Part of a small language model's weights.
Size: 16 layers, width 128, vocabulary 32000, 27.8M parameters.
Architecture: RMSNorm before each block, embeddings untied during training, value embeddings, capped logits.
Each number is 128 + 32 x the weight over its row's rms, rounded and kept within 0 to 255. Layers, rows and columns count from 0. Numbers have three digits each. The size before them is the row's rms in percent of the matrix's.

# layer 11 MLP up, 512x128, rms 0.352, rows 214-313, columns 0-63
093:141195121140139178159106096108151148170115142121126105150187121180144120115060131096174129050114141179135134147120069141128168085112111097118122143076166097154114163125152119153087164182070171
103:148128113119161118165126168113097189122089140154178091101066130121143158141109175084084102194093138151134162114136176114148089120117133136190096120103124111094096086139086122154129102065193092
092:120161106112150149081123130069102130225092152113126136106139098122135134109143107093121103130135117140116169105122111162087113082101102188069114082147167189165126116141126130075141042101089235
090:119109090123068116046138046157120183098083100116155145125120163156095083121109113119149079107124134172123168083106113135095096109172116108216158142172127180120127118092106147147147153101130109
096:099120094131149174170169152156142152108149102173171141086098073204147167061109119122097158136086112148119125103104087178116186162155126128101136107112099086127096178184118110109123062140108133
105:120145100146112124097193131168145086108097106090144193178149149167149157184168100177173102118109169170104110124098108149136119100137173130166117107142111131080132128184082108134093102144110115
102:138116145155083169081160094072171124097084173187138128082113131111107140137116144049069088129119145119151162118067152134138135113122119121161137176223072124098134153103197120150077103125121159
098:185078191111132050134122183144209111073124074140140165115134122103184113087134186139130148112052128097175148128112145102135118113154145141130175126162096139106131143172110116137162160138142194
101:094139146136170117170111143067136116112159121130151093132160142150068144138121092141039102080136094160141141141129167143123172093115161195142123149130045107147140119169123158089047148140122133
113:109135058113167149146129138123132091161107073072112103162180159122139139120091133113131112098152132072078069122073088100108196174082107149161122161166119094132168119139097161118113072181092107
090:119182099120149077113128077101084058115122112139141186138125096154154175096126136088131115144107085168132090099121143155115072132087140163116126120153173131100120106113089126120112150088094154
100:158135143119172074104133167103141122124169099109116172146161138129129120104185107114091190190141105188133105175128119148092152120112133150130173119105129169148178111149140113074148169155181105
112:165115167170129126165102162125100151097137115092132174101163198184086088156097180157162162130147098143104126123131133115128194132182106123132119118075116074126136138150105149102140117132157143
098:145138133184129116115085089139128105099107152136120111109112078152142072146153140041184160079139102119133179146135113126151135104105137070202121145084142088127114080103055124156118121112102142
105:133099145139149150116167126120072146136121164160132120105141066162124103125057157123129125105093099157116116092109139136133137127170137086167104101187109145086068088142116152099090150140159060
098:207105134091115163124149135112146134124179126104138184179137087107138184128121163126150163053087121109165104141134166096095134096124128152123077108132096169102150156127116162158145082068111066
109:187105140174172146085143140134145144186096103142131110157150124152133174159141086158155074067140078100071116129162102079157116192145172152133128167146122157123143125159063118100141153097157175
100:162115078119161108050113154144120133090150114103094105103149073160117071159118142173148092145157171110157107096109124140133087217105121126152145160124158125159126108084113120200151165152125037
093:130157157110171095184147101136101123079164115058147129176155105173177148159179135168171128121058143149123110169091063124173091119126090133110134104146071135144128179168178130175103093100124183
105:228130108114129091062116138122066155106111056149111086142104119075201059172152084146147127133113178118091124115144144141127170108176088132091129174099045107115088179119061145127141118174103145
095:117176109192132162105116115144152133168092132125159189153148092151160152235130142139150095154137134152125120113133156151085135086132141105168095121131146133134153112185145157125099111157120143
094:154113076084091153130150177133107187093054067113148162091183166131099139107130095124092174188170144060134088127146086169108138155126114163182106146094161118102093160091133139107124096141153152
104:095151180112153057114138123071148162075116118103121136079156118145117105150108144100134116141108162112132227119122121131126105122114124183150097135186148129111142160118143075114140138209089141
101:142163061189150126156092091128096085158102156092127169118094110149123141114116119160102122144192194113107100073102162083222121120170104143137114084121128167113145138080122129145165171109127142
092:136168114125179137082156143150151145092135082137117133113147086174119155115134175097193175113179087162105075130152121131110165117154130109149156154096191146184153155164163134150089132121130117
102:161163118106075159164078110076068120077138117118097133100164158193122133154115082145126169110144093132148120156128118145124136124086151148119168113126139111135121085124080127121128013141092122
095:094105137158119120113108052080145138117081133180115179106133099096136110133183112129147202164054091185134173165117114168163101106143137143130146085114122110176093110185186143151163094178182172
101:092160103194117113108121112132160060120099116085123090167109135165127133119150134107140141183170115137058106071078178057115182150161153110135105145149167139085158177100053150144111140106141112
100:136153116148086105094088063180096112130138116110143129167176155125152197159081121108120159138183167091104143173082164111097171156101121143147111098106157122137115097124115104096065123094152109
104:109138118086162140085134135162054119129127131097151147123191091136109125087103127168087115154133142096168115169047180116120104118183153157065202098128057155141087128191110169120129126100067131
099:147176094204158135088138107135132155097136155164181115121161139092173128135125147067098122096102104120204131172120073180096136146120048107134107140165159152194104095165116139167177147106139128
125:192147069146141081124111140057093138117091149124159143106077111097132112122141154164120141203167141127114105080096099137104062179092124106121158140109150116121114112153153084066197134071115116
107:137173184162101109160121120208114125127110132134142174165139114142152154048100088087160113111150181153135098149089107136125199105103141106104130159158127205135100128147099147164108080090153094
094:145122151148163191146159097104141123124097163157059157129177090147151159098139108114175145124103128123102086077068103097186102152143167146110076095122165151112152142099047179110152098178149145
092:173189127092134071109146084186068098160132147145121126105068149145157107144158149116125150167139111087078122139147128106138180204140108145077089104108153168138096166111134144137106160077074150
095:109196074169163153146154152091111130139123105131143125091137074129144124100126119131125141147125148159135147144100140161086079103150173167096175142118127149151140155116122110174071124197118105
087:129126120164109167134106106116126097164167070069138101132172092130169151108079106187114154147136155118088090131111122119126142088049135125158161093151140179101093131150052160120137173144183068
100:170122159158125136053149151119147163162065138124108152159162134208149063112132109195111110125160091154095097133127131175185087154150127129121132132153108133121121164087109103135118129134129143
092:115053081112146108255159063188144122148074122121112140110165148149097108139140137080105133160146161068164096160117100172112136112146109184127084137131081135138119159113177124134116180144137170
098:160144144127150135126151181194155058090135165151077137107131116126087100108091128088096107122068103151153120095107163128134099139150119105039133081144115109151116154099111158145144200107103121
113:148109179140128097123127080155097136095051087116142119112125092150120098098089182160125100127075160104101123108087153151134155099139108087100189123125146124138133174052161094113151139162159094
097:150111093100082062154117143059089128108120143145128076091126108146099096128093173100146137126092166078121176097123117132154144132151130128117147169152135144120115115205154127057131210117150122
098:093134140143142098183142132110137161155106097137115155154155124108078160059125192149113188082138129164160161125102155174152135072158133124126148130129071117121150097038107111115109139166117071
113:126123128047137125114156168093171217123137117086114146167156171139105201105087135144131171114144136139169144140151181102138082122171095185152190095138039165132146096185107144098112149090053090
109:147107143148128075124019139122129088167126176117173089131122127122137140061115157133120127090146103161114168075103139161079140097161158162089139132150160146133077155088134132113131145144127169
096:086104086171098114150174066087077146143106078112133202123067099116136209137138114151180100121122096150117146069098130112101167072138171161127154171110090119143101134077155133146130109105152129
097:147115169122182149104113077168096134163142122124128153137182141179161164137073151119066091123134171158094158156185160161154077091167130132129108143123177084112092093107093129086109112132060125
105:132118127165144138101134054161137070141118160168123145134159071086083168135099027127110160154107097122123045152086107099171108131127192140129124074139142191117085089140161128192101159092123167
098:104102136148131145149109145138148116147109110095168102150087140145140155113102142138131127088120083101134131149135187170152152071127089117147177152144118120138095083075155139102134114150142141
104:148111138140117110169115142055112151188062200177095113122114143140096132126163176111086095112151132079138125150145125171089114107100122162104118106103094092152093198193103159101116146100107201
097:148094109121127059197174122177159132136133141162122193126156150096059150137186133153149085169075105138137151127141168083103145109044150068105118122119192135065151164115138158152166105148144129
105:175149121167082138133139090131173142142192086147098092138174110191103121104127093080088121123090083075122084149084119086059112127094147122158131143104061149123161164132113153110178169142098124
103:156133092148123102148082161109148134219130089073195165182118092147125154152067125099093171142087135143081113102131194116127100146102069128150107138187157103083113093142116164114096104147140119
098:113084127108153107082072126135102103159124061138127168109143093157177154098098100114140112139088081094100159045108059132085183088147113173141178078136089121118153133132093172137120082088152112
093:115144065144103143150071066072105128128155099105131104158094165103209139159102116077153197131156183182056114173158157131150160151116099158155146121154119117093070100146116127110105158136092193
091:049079142081093152119146144147118114136122112164074151097103174192065147168066142134097130143127128151074145095063144156118091089174154170151134145096139127191164117122166130151138146098104129
099:115101122125180110169094165137146168112131151121153189100082115124098129162116137123127149149119105140183162154153245130112114120087093138127157117156132140105095095108142169110166119145145083
086:105170135151137140129172105142134134113139120171166125101135143148105127138169089119119154121062098134128123133163129143150120102162116098074105130139154094132146146160037155125107194073089158
077:064137114130140114084139104056170201108135127121070179101119147171085169131133124143110059106129091091150143103131096125095177135137174153187134152121072148187153164106137127131146109112121143
094:171203098081135179112153135160132097094152147121123111055115093140091147135137163078051139108137179132150117152167151108157124173092076160106193074127096120115067135132105091141121138114152137
110:191123177116132107139141098093191052122092141138102121120114172133078158096116128118152139153102084103062113107095105082104162111164173158135119185135140134182119114134125135119099087139096077
086:155118160139105127145096115138098084091136150149109144105091105126083141182177154186169115112094069124095035211147124116081161120136171182153172118123108135105101112115131084149172130144151116
101:063151126017153109078141131082105137095168162138098220145146152126120132168128102094088145090081098133165107107116135096185152141119149182094110063159147150148109189077137162086172132127156115
099:138137114158125078115132166108122085119116113090095168127170106149125141132145189136130118135156129129112144140083102188109093131153158161105164095102120143171142139134100136174141090137071207
109:147117137133118132108106141127149150107090187124186118134194133202055118131113116129118134157163122106134139103066166093111059155171117103099085166115122186116167131137121107076160140194075145
097:151149137148157106084131087151147103097131144114107091138146078106069120126117125110081108104106156136134215141082134144131127125101144092087189107096106083109103104135102125099109138097108059
110:122207125195115139113147120115079118073117097104172169162098107165130175122153164141143159108157132130126164112171136095107160078141151117082130131109082107153071147143180064145088116138113161
103:136074177095160151100077153128157144100137112160133157114141139124146095146108177208130094120076081092135137124097086133141136142168107135097174147111134137151093098227129111108162116094101121
105:135103099143090146089078144170142127171091158155173159069162123110135089167124125122095127152163122173125155148111130157139070156148069095165152191108125133120187180082182073120133070140122152
095:125115173196175202118115112176148118129123114110097152148104155137097137058123067209124135120094078158168100130164177128116167159162178105124128154169169139097134085106128150078130149122146149
111:144192103185185121133111161068166120157128165222121134120183105171113140115166150096165197103163137124105103140127140064126145138053110154166073108140081100084109080128150118113124122131133148
093:126168140122100142127084151086148136100125049104113107121179139120168159094129165068154119144097135089091149068145081090088148138121119094092106135153080110139110099144127152159126081121129218
094:120105124112136132116126094107114099106145141146073148119161137142115108106149094146096069167137126149078154116160156070058148113128115136116147132140092184144141152103160126122076126144133087
102:111155151138116158136145063139155143179157103133125130179123133134132139154116169104123118150093162135127046095091100114121108125188108154177182163147077118157156094128063082086105152133140101
100:125073106098148149167127159136137157131105141112127142074150089092122122126122102089129142113171133146204044133105113105122130176097130106124121175125111095077098164143085088041107134129114141
098:164166143162120094104124145111110053108116189062150100140141152172119182129143149143155118130145056093124133149089086105112115130126100142097187089073142176131189148112113141135123112089153113
097:093144140159150135132077116155101095078108126101137153115119121124206161163115161184080168119153119091057083148122094152104161054143129109082137149141108099159111181164127092121108143087179128
084:229049090198153141192118072137144085117159150110151086185150170137106164098144105118092129108145133134114130073101143130119106181172173139135135128112156092127077141091125157162121100061145143
107:111151153170164134135125150094095143140127165125091171139128102190106126140164154098138146127124142176128066167131153113076138176095128139120120080095113114113131114115104044098089090110123168
107:109137075097128103085125104156133171111125134077109164120183140112130122109103151067123180148131174139134184126173097139132182113171100082097166160159175132167085154153163127153136153100132141
107:141150135125116128223121128151080114148137156156139108127149149129035172061081138092109117149136163091128136160061159129146191157091122116156142128157163161181069120117138152094129161136134094
096:107104101175226137110149132163108067145153165143124170125153166141133144129094110065100128145048144113119156138102137125087114129251145145138157114119075069139155161080151092062128164126118053
100:141104085162087092187154115135181107120090175134178167113081137162130157172160076112113114178103119148093100184077144135122125127128157124098070173146089120157109137121086116122088104117047130
106:128104141136132126169153108127168116122196096120100098164176083160132162170140125059147154110131120083058117131158137073123116096078160130112160147114130149186092164115130088110038086143147153
097:148178135102130128112150119097095178095133117186098160089108122113113168144125132051118086136087142140204157164181143099117158098129122203108070111105125158132090120145132123118085161130129142
097:168151086068110158042109055196130118077126142139090162099136098087165130183139089105132137105141139114106142156098106091078130155154142144152150124201113154094129150108151110082107091078150117
094:102124120165131131126137075118038104126129118109080156135129112144117183118134104144125118102149123174056160102122146147116145144119164159161159104102139174216137099130129122111153096133118192
121:153100130125081136158105092149142152151087164173087065093143140127116114126081043147119138102096028135141163088165167067099108109099114071110124192120126118134110083092158119097132137144131103
097:108124117162167112125104141122098133159062096095165207142113149080065181084079173139089137113148065157092136131091154144185129074153130123149163153079164083111081126099145137126127148164075131
107:162139113111134145118139110134153204115084162088058142162120164106137149116112124185151240151132101177113160130141135127096140115109127106124147140162105138131181166169136114129095058088107119
107:162154113126123119092101106076095094197114104129154137093126100142154083094166145125129151170083142062165109155166093104137188124125088154116134093171088104128126117157188174095185149155089135
100:173148136130132135160098150117147135110129108197141143091117158205100132142115133116103077107134148123057192169136112103170097115127150111196120189122104104074142115110164184146095049175141080
087:120143143149127133115130142112125124118110160157126142123129143106087164147070054112130112183127094098125135171096115105040123174071121116095148160113167083132139111123118098087132119116096105
105:173166134120099142123132109145187108141165190154138169164104131165147142175136157075165154152111153114154185077110054183123148168120148171078149102168119144068124187127108101097073151153130123
084:126095201166155155168085126110140155107108146096159095203142114163067151127118155110158180141134181165110119094086177123135064097133129165030149083156109123146037104147110182102099153107099165
095:131143111123137129162123122167160076134133056069037153161138126116087114155108111115122119124084124090131119134142128113134105141143171127094154094167094128132143164110128152163136116161150179
116:173120096119095134115123180112060154128137135102123164099091093108107134104109127109137095145109126098097102105188079158097104135146119185093158127119144179137076165136155152131123139108123119
104:130108130149111067054160091080168123111102095211141143071096138111136118083134107102091182159132071129123109120108154085137137100119118138139186156130093173114104134124086130128152123139098124
107:157094151128157154145126120158091135131173135075191101116104148126209118091082100124090073129143072110140123132105154122136162181151086119106188101192083114158123080182113088095125121112069123
096:178216137172195132085125083116118146142118096150162062149196126128166131123174139145135124175088102148113137096120098098095125119123125117081223083106152114117156080134110093138130127143099170